Part of a small language model's weights.
Size: 21 layers, vocabulary 8192, 11M parameters.
Architecture: LayerNorm before each block, learned positions, biases, tied embeddings.
Training: a variant of Adam for these matrices, 222M tokens.
Each number is 500 + 25 x the weight over its row's rms, rounded and kept within 0 to 999. Layers, rows and columns count from 0. Numbers have three digits each. The size before them is the row's rms in percent of the matrix's.

# layer 5 MLP up, 768x192, rms 0.0345, rows 123-188, columns 48-95
057:457462497490501508489473497528517541486494529492478520494497493475466520492533486511484506539477478491449506506544477500464514458518525503503491
036:469512530487470446507503506503526497491542470530513490450490515432491502512510464465529501504506457505473540550518483537465502496521485482548515
070:459492489511461463525493515556489518486520466499516528475508470455489525526523498506498485519525512514489479518518491521459489482548489484521479
182:417537508516491518564508468519541474450491477518528484488507463477491515523522483523503543503482502499499482491507545496442529513507465454539520
032:450509481529461502526474487508498499486510511501514482453514495480531512515496508483488514523504509491463484499503472532537498541532503479529435
264:503485525505491490465499490463496491490506531516539567490493445483480519495508454501518453485530548525497516489503509488511466530501505488534461
040:501505485529492510511509499491524491509505496506509516474476508462487486526530488496528509521507492500447532504555483490480477473533519518506477
051:495563492538475479495507548502539526474504514516491500451503509438487516509515493500499509511522504504457511505501475497473497480502483506516475
029:477509496507487484529507513518505502477523509492537494499511564495484485545506520510509496531530501531493513488520511508530507489525497517461488
173:443513499508437509533481530527505494434501527487548502494505519509486502507487495502503492470472483510466491544484489475466522536527471527524513
230:516507514509517525478460490495532476496468485482533541513468484457475493504486512492507504513463542503504540528540459479495483499508482510514484
059:482480478499483457540483518488458482504507494496539480477502514488472516556468471486506492512463475523483501504497533486512496495533527501515491
208:491482495501474490556495464537517509483493532489534548491463534506500494482487477496481506473513475464501492457482471461496526518511454505523512
033:470480483536485504507482509534558535506528503484509499491459508479508544517534476504485481518513490545459480448485481509512509489547507485494465
030:481506543511460504540504475481528503467500469492522497489479504477521498535506489511479506499500479516502513502529536538469536495529499531512478
032:487496507522492507513483484518497514464487508495550501465492487448439544558496473468515488533509507512504530473491508519475455472550494497502459
049:496493500535508524515480490556499479509491515474484492449492499445500544522536477511487479535519480543452478499530476492460484491508485526483448
056:434486507515492504562467492517502486494482479512518533486483508517510541508568486494522509530489462519471479500523507506478508477528507535492462
065:466484489498499481513501523540539498469495517518535504480487495463510508529494511478506477512521536517475481513521479524450506514549524481504497
039:490490516554494460525488510483473513517471497512478528498493496486484525534489489533514510522500483523471511501487502517461524455520502510461489
041:518497507496468498502492504528472509521480486491507526465508486445494535499509512503502527533498474525490518490494527527453494480513518500510463
197:522485492510518506503513441513510496473497520537475474462512487475500529472482464499469467496490535485509501478485534499470504513509458519514487
027:510501540479482510510545489520502515490486524484489524472518524493498495485514500517536493495485528518458534455516468492471527504540495491496488
240:494499478505516471539478524486490574456503516496512497519462523520503500521524469500505457476461509478421482480534472499499506452500454518519511
064:481494480485499492520487497540501503507492474522517519454470500513516512481547490489462528531504477531501495491465507491465512531532497508487426
048:488481483516495518559504479546488503463487505538531479456501539446502559491464473521521514512506520494497532467554521492503520511541493521497498
026:476513467487492500516509498499483499467488547526454529503501488470441524579504482538496517521511493530508532547509499519511504489518456512482480
037:457523507527507510512502472515515575514500521495514456494482481468434524520500500450521501492491455493489508507539491519488513501495491509496491
073:469494475517511474521515511493543553518507517523489484488474504458502507507562507474535479548504510511451526539518486455478492509497508512517451
212:488502503491508525499520553494485513461485501481497493474480491442499474557514493493545508507519517533486540526538491499468467466525501514507516
200:473513434492487572486480478490552455503499506510502503454469502504508477485512508487531498510484513482479551543561484498536488524509503491555498
054:468481507516467511526501452518495478484500512502519501498561474477484527474518474512482507546492478495478493453514492514472519501571514489486465
029:533502472543450463497496471508493524530486504496498506466527499480456479542523487461513497511472487492481515462534513503465498480548489525500451
040:487567515534477453559475503535494514474470469489488468502520514480524520506520511456503522509466496530453498519547511516504497442526469512486465
046:504507477510475481520500496535488513496456519532521486481511497445488502487473507505516471542497479533464511516505483498458480478518502509476503
055:461483488549477501523456565522522538495471485503487472507490526490512487506510481486520480478513457492486510544499508491460503512537493517511515
043:484520469488521474522481496524543524476505503518512486503469502449474498526538480521479507508482460478456508506527493480452495473547516527485463
044:479513486545473483510522514538497477498484514486492505485514495492501505517475488454523466560515495509491472521504507482477544537560489501492473
027:512520471481457506493524502527519539478452498512517513510518472482457526547491517495504464543508526524488531506512480528514518475503464491527488
028:472533486524488509511522511512509486502472478525518484470487469466463474501524503453472504530479501528514511504556485524494516511500494511474545
042:490498495517465470502484508550502508490482475515481543469518505477496522503496489516510503520490484528435518479495515549470515519552496456482496
047:464457486532515503497496522508499511486496531429480500537487493481460506553511473538500478536560488490473511504535491485474492476534504498502462
271:514496477503516498519464481527532523488469471517533528493516517502483486478517520438489493507475471521480527505503505545476509507498483444511445
200:431491543499480507499525475475497495479470525556520549482507428492497504487541508526490496486459538523441517484516475518508477508520489526539448
035:468484473530447507539489473494517497496495502512511515465517490471503553517552469474516499512508467519456467503516524496508516558513485531493441
045:469505491515478504528471508523507533480495510524516538489490544465520535512510502456520497537484478491455522519516508495504521487526501528491475
034:470525502488491493504490492563524537516520501524518521514507490479487474509513498480518512537513454517460513481533473492458476474537508494481458
041:450522513539485511548450507513517508553481474472525512452503462500488551480512474533488507529522459503447510480539488513477491500542499525525478
031:475511504515473490498478464515491494450478495527510474499493490515470523521525481502548485564493451486477526529541495456498465491508510495528469
056:470492505537502476559488485490518510493494516545500479482523518452485511511480506510539502482497490502401510499542466498450431462526494522518465
027:515511480490497510499524485528504556499474502479494511499536492480468509556521504498530496489477531511475470475511504504489488494548485490539473
045:505514481494480499529516525500518528503487476523536486506508486459537532483542465492540459548475459511488530505536505515479524478513503540498470
040:467499491508478493527499472487544481476501495461461525516500496496488495534540479492493462510538496530430532501560478521474452473506517479511452
224:496541503520523509551495479487536531495505466524523469506484461479457542508522503496503487495468504517483536493520523495479468489518475488520505
030:480487484521460480527506475516501512524529500458472488527514506537495496512506501503478515502464476506447512507511494528487553476485471498502496
038:531518448512497522475487497462498533467523481516519525488506495468479499529545444487505501499480472489485513499491516467488483499521480513510465
030:478534495506457485528509519492559523525511520517520505458502513490457511519522460518463462473507516509454534463516526510485549479496477534505459
179:529530502497508554505489455527522479543492538484488493478467520476475514526515448513479510474506465464483541471501521470480488498526523577528509
213:476554551493518496495502465468509545473497465503559562505538502492468489565553522488512525482495520485445551513544511501465527502487506476517463
196:519543528521452518524496503455552545500521498464534496519463536533466501521479510481477494499516474493517492468496526478517535502497489539514472
027:472504475464471503484487504545469478482476469502525534489513507452516512467532508497504525521474494541503508529495531517460498517559506496509499
045:486475466483485494535460537520496500486503519505502499503484497454474512514543490508470485524485482500442509498537499491502492474530465531512511
040:496489470516469505493473437506514496471488507484484493478498462469464526527478469497490463514492512499490513458527543511457492514527460505541466
080:495510504506503509501479471512563495482489481487506499496484493480477520528514500500496471518533521501484496487490480501494535479526508520510482
036:491527491533496478477507509538515492514453512500496483500488508465539508491505505476513514572505494494422458462519501491512495481501474521525456
192:523484475526498522473493496523542524530443507517491462495526512506509517493498476507501470492508457547498536521478499511465483485523514465468489
# layer 5 MLP down (transposed), 768x192, rms 0.0297, rows 123-188, columns 48-95
035:524507483528483502517480535420507462540515491536470523479503497500486536515499493476486482482472540476505459487484495511543509447473511560515477
020:505499487461514467503534516504503461464547501463483525496503491496491478524523523493520474521516501504504469518455513481492523522499502494493490
064:455496546469483514501499472442412517525517511509529504511494535472513550485498476533514476484514509498527496465510491477479529482451493540546536
188:538510497483498522555520498478523521490481480514514473506487453531474531506537505488504480516497536544470508514510518537496496491472482472540491
022:477480479471520482471489521483479521474530488523528476473470470468477531467532474518466530471519506519521524467483508496482529535473516515531531
284:539461472504476467497561496442528522480511505542519496532515483493498495482522511493478511532505514538535513475488485515492481480483531491538528
029:534481526493544514552534511493471497501535503481457474539504507520460484505502513521514526542483484516493506520472515465459487487508510551498533
049:525536482547525520464482487504494483474489495485480510510496482506532509491505491492538501501512486500535505463462484470467528514499512547467486
008:482484460513512514480508494517482496513518539475489524510496501510515480508454468524506483483492490512516432482435547482500508498488500478517523
181:576525522498485502480539512524484479532507457520537483495490531509467494475453544488520494478478503494493480479487483510489492494496512507509567
241:497491506499531475455521485520499472523470469494522516539495504516497475468515532527467455465510549495562510523447525482527527486517479508533505
053:523508447529494483524510513473502482534531471532467498479498486509464519527439513515490510514489465538491495491443483453478478527499510523515489
204:552483542491495499462502533536491487543497469501519492457526525512474513449465524464487504490530538506493460483474514525447553492522490515522573
018:501474480448499518483525529488497456502487535491512537503528496481509470482527472517512496471510491505502477538515538508508498503519461506513536
016:494481530482513514481516494528503519481515468489509518528504519460495526556510483490534502483519482486481509527488544518518482501510449505486483
015:500498494488492521508510502489488463516519538441509476519500470523533510510483474509497534515503524531483425484456491490521506469496508473483533
033:548481543503519484501531471487499510472509497480515527489511490479501466512431553497485517569479491523519514491509461508499507506488516513490480
048:527537500518536503503497503506478472538496486462525510485495476532499509489448541528471494503465504507510481544491483496513500502556457485499515
053:483507486491518524512515502527498498514512494467474486502486489552494458514502515517506538517447486500500483524510457476497497511500456526433473
026:548477478504538466526512490500466478484535477496523528527485483499502448482548530449501485507532504490475474530521530532506505474514497511527481
031:522483508516501462500509477472507488514514471502509510534502514488479469499557476482516462533499529539490542537539516500491505482470499512484482
203:491494532511455516503531498497509501551506530479511499478461523491494507474482456500476542518478454493484555562521500498503477504488476514450488
009:483458469464501561459519521503495479494518543477524537484483516484511504509519473509483463481464486570519471506513538463526507531510526487521522
246:506482517507498502504493532461487508492532507451536479595486494483507467506489541493481521515502477531444493498495482473548545483522491501526507
053:554497495505493492464474539510489508472499471515531492477527510507516480508512502488509527496480491477493499499524495545495507497489502484480540
039:499508503540488499438527441492462489493544513530518520528459507533514524492519473484530536470524500471509502474543513510501479486505527491501473
014:496447495475420512497521473484472493496507490464496489456548525473521537516512481501502500518518516518510501439517506514486480531471540513511506
017:519529501487533502517495497449444482485519490484489510519494500521464500459502508527508505541503455504541518521497551512528516505535507518486480
064:494541496507459546470464463515504470504503479551539472482525515537521487455477525534470502513482493511498492473502474506512489529493478494518537
222:466524513474520480501512510528462515512500471485481502463498508535495490548491483510516525505495532442556532527538466449481495502508538499495482
212:505442422494495502515503488528550492483511424497516518493499497508507492420490509472504472508469517462492497529506482499537494499516514498485454
060:509477509491466539504487481479460466514495496482532507468482511497509528475520525543484479455504532503539489509453557487515482533512493490483507
012:467495489509501525457494516506521470541491531470535497466500536504499465475548486483491430480508507568495477555505543449501502517523496452523483
024:493524479474468531531482511489506514500480492535506480484461502497510512467496482526466465504461487486498492559459517484533487516481495536470492
036:451468531494479520515523525516505516512501460525501476497553504483513489565473504515517483513495490492480520463447500519519494537533482503485515
052:507501474530539479493471497472542494547506510519492463540496538507494547466451467535493543468479503487535452493456489447467441472482502524480514
042:492521462496500523467494491519534520469500507512509533532498531466539430508500477469512551466523518500471498519532479464502517511484510519486487
032:544504505510492476512519526513507440520502513449489503548472488493497444510517491494480492514512548561524466499492486510485550481475458507458503
009:520488512510524473500500512472481494481475497487470498508499505530517479489489539456506461450491527555518475503569513498504456487478517496498479
010:551487495498521523520529439494479513486465503429473504508489506435533496521487475526496515496485499472512525525487507486522505502496552498452520
034:482542503496506493479460494496490434514545489488539533512493479549467522490515520533466492474505522514498505522511481489508460497482522480506484
029:504474494468473568464507507489447489503465547493482501498486517474556501487499482503510519495474517524517465524509493514481529539502531477515490
267:489499478506480500465481534548487522519514479484518492490469538489500456508511482477533502507493463515502495472531471515505497518460509425510516
190:475459476480534470501513507511538482495533498557515463551495516531514493487464467468471502580494451466501503522496501537494485464540509480483543
025:525493486521477499528515529502516449528505489478519535500490486570506468482538534480503548501513518480495531503520503511526522501509487485491515
040:470498530542497533524492475530542493475485458468515491524512508489506515507512521483505507490469524550495464525508497540498522530507485506485539
016:493497507536482504474466494484512477464533506499511542475545515495478543494459513553502481476487489461511522542486505507535500515494493533463484
035:511505524481495515509514457529476517493468542518504512488521521472525500468545507536518495519484512500505495474505476467510458499496474499498479
014:514493491481487541527505493473485487497498489459478503506452518515517512480516490523464470465506526513536505533513494470520514557522513520454469
043:491496507503487480511503455500497490505462479511513488518537462484537507416481505508470531555511495498415465497516482505495459473522491473525482
006:516511479469535508462511475509488473471515575497488504523452459509527506520488471567512505510513493516501460530538533512532527497519440483516520
031:517479484525493476492469503498430461536524462532506512495457523534503488497466479480550478464488494502515494499465530486527495505481521539493487
023:490460533501522467509519440514511488515487486516523520513483480480504504481503528459462459525491515550454491452545496507511490510518478513503509
241:513522470456519484501473517471510472521491461510474453545496485517498554467558533528495511523501500475513502539490478539483454505516496487504518
015:501528504470493532516478493492511547483507461498478490497512507549440505484478491502461500521506513508502521541457501510481505525502532497482482
028:542480510489495522450482467478505510506523490522509514500515523577485491459477455512497539433482491519533512500514508471498502537475495520473540
009:466494467518452529505494489521477486496486484488516507512493492488501512486481437445508443478497493484504446496527488512472500483507538502545514
185:513540549481486477486470482474490522565514526509495469533490504499525489523516525481508512510465494540560505503465469535459499498491530484475499
220:525500457501510511497517520482487520494523523537494511460512445499488499449492533455517522493541501504456485473492519493494512543519474513480521
205:531509531494516512481473522464452532492491553513474544519505557534504471503492494482494478459516565431511523469535509545499512512535478513527508
011:510516473523510526491499520486494440526507531465501482529498508522496508485501491500466469527473534523494445506522536444531496524495527516523495
037:528469498484522494488526511498478530509521534476454477535489514502473543537500483522491522495524516536509521479556507553448449470487458510483494
038:526473462503517537519485474522507500532471482526538503469524496469534512526538448470477496526534466547527513499472501516543483516499496476489479
069:489479557518460506495462528475459509536494497487504477474494520496510463494517540524528505484519517507509498487461543481513480492457551498455482
020:489473485488550503504518506470489521468526521504495502523475524492503493473480461457528516565490497480505508507479511490459473484507470522549475
210:551489508511499522470533548500445468525483521483534479519518466519503483471509483511525489508520470502488485519463481503501489465500521514481487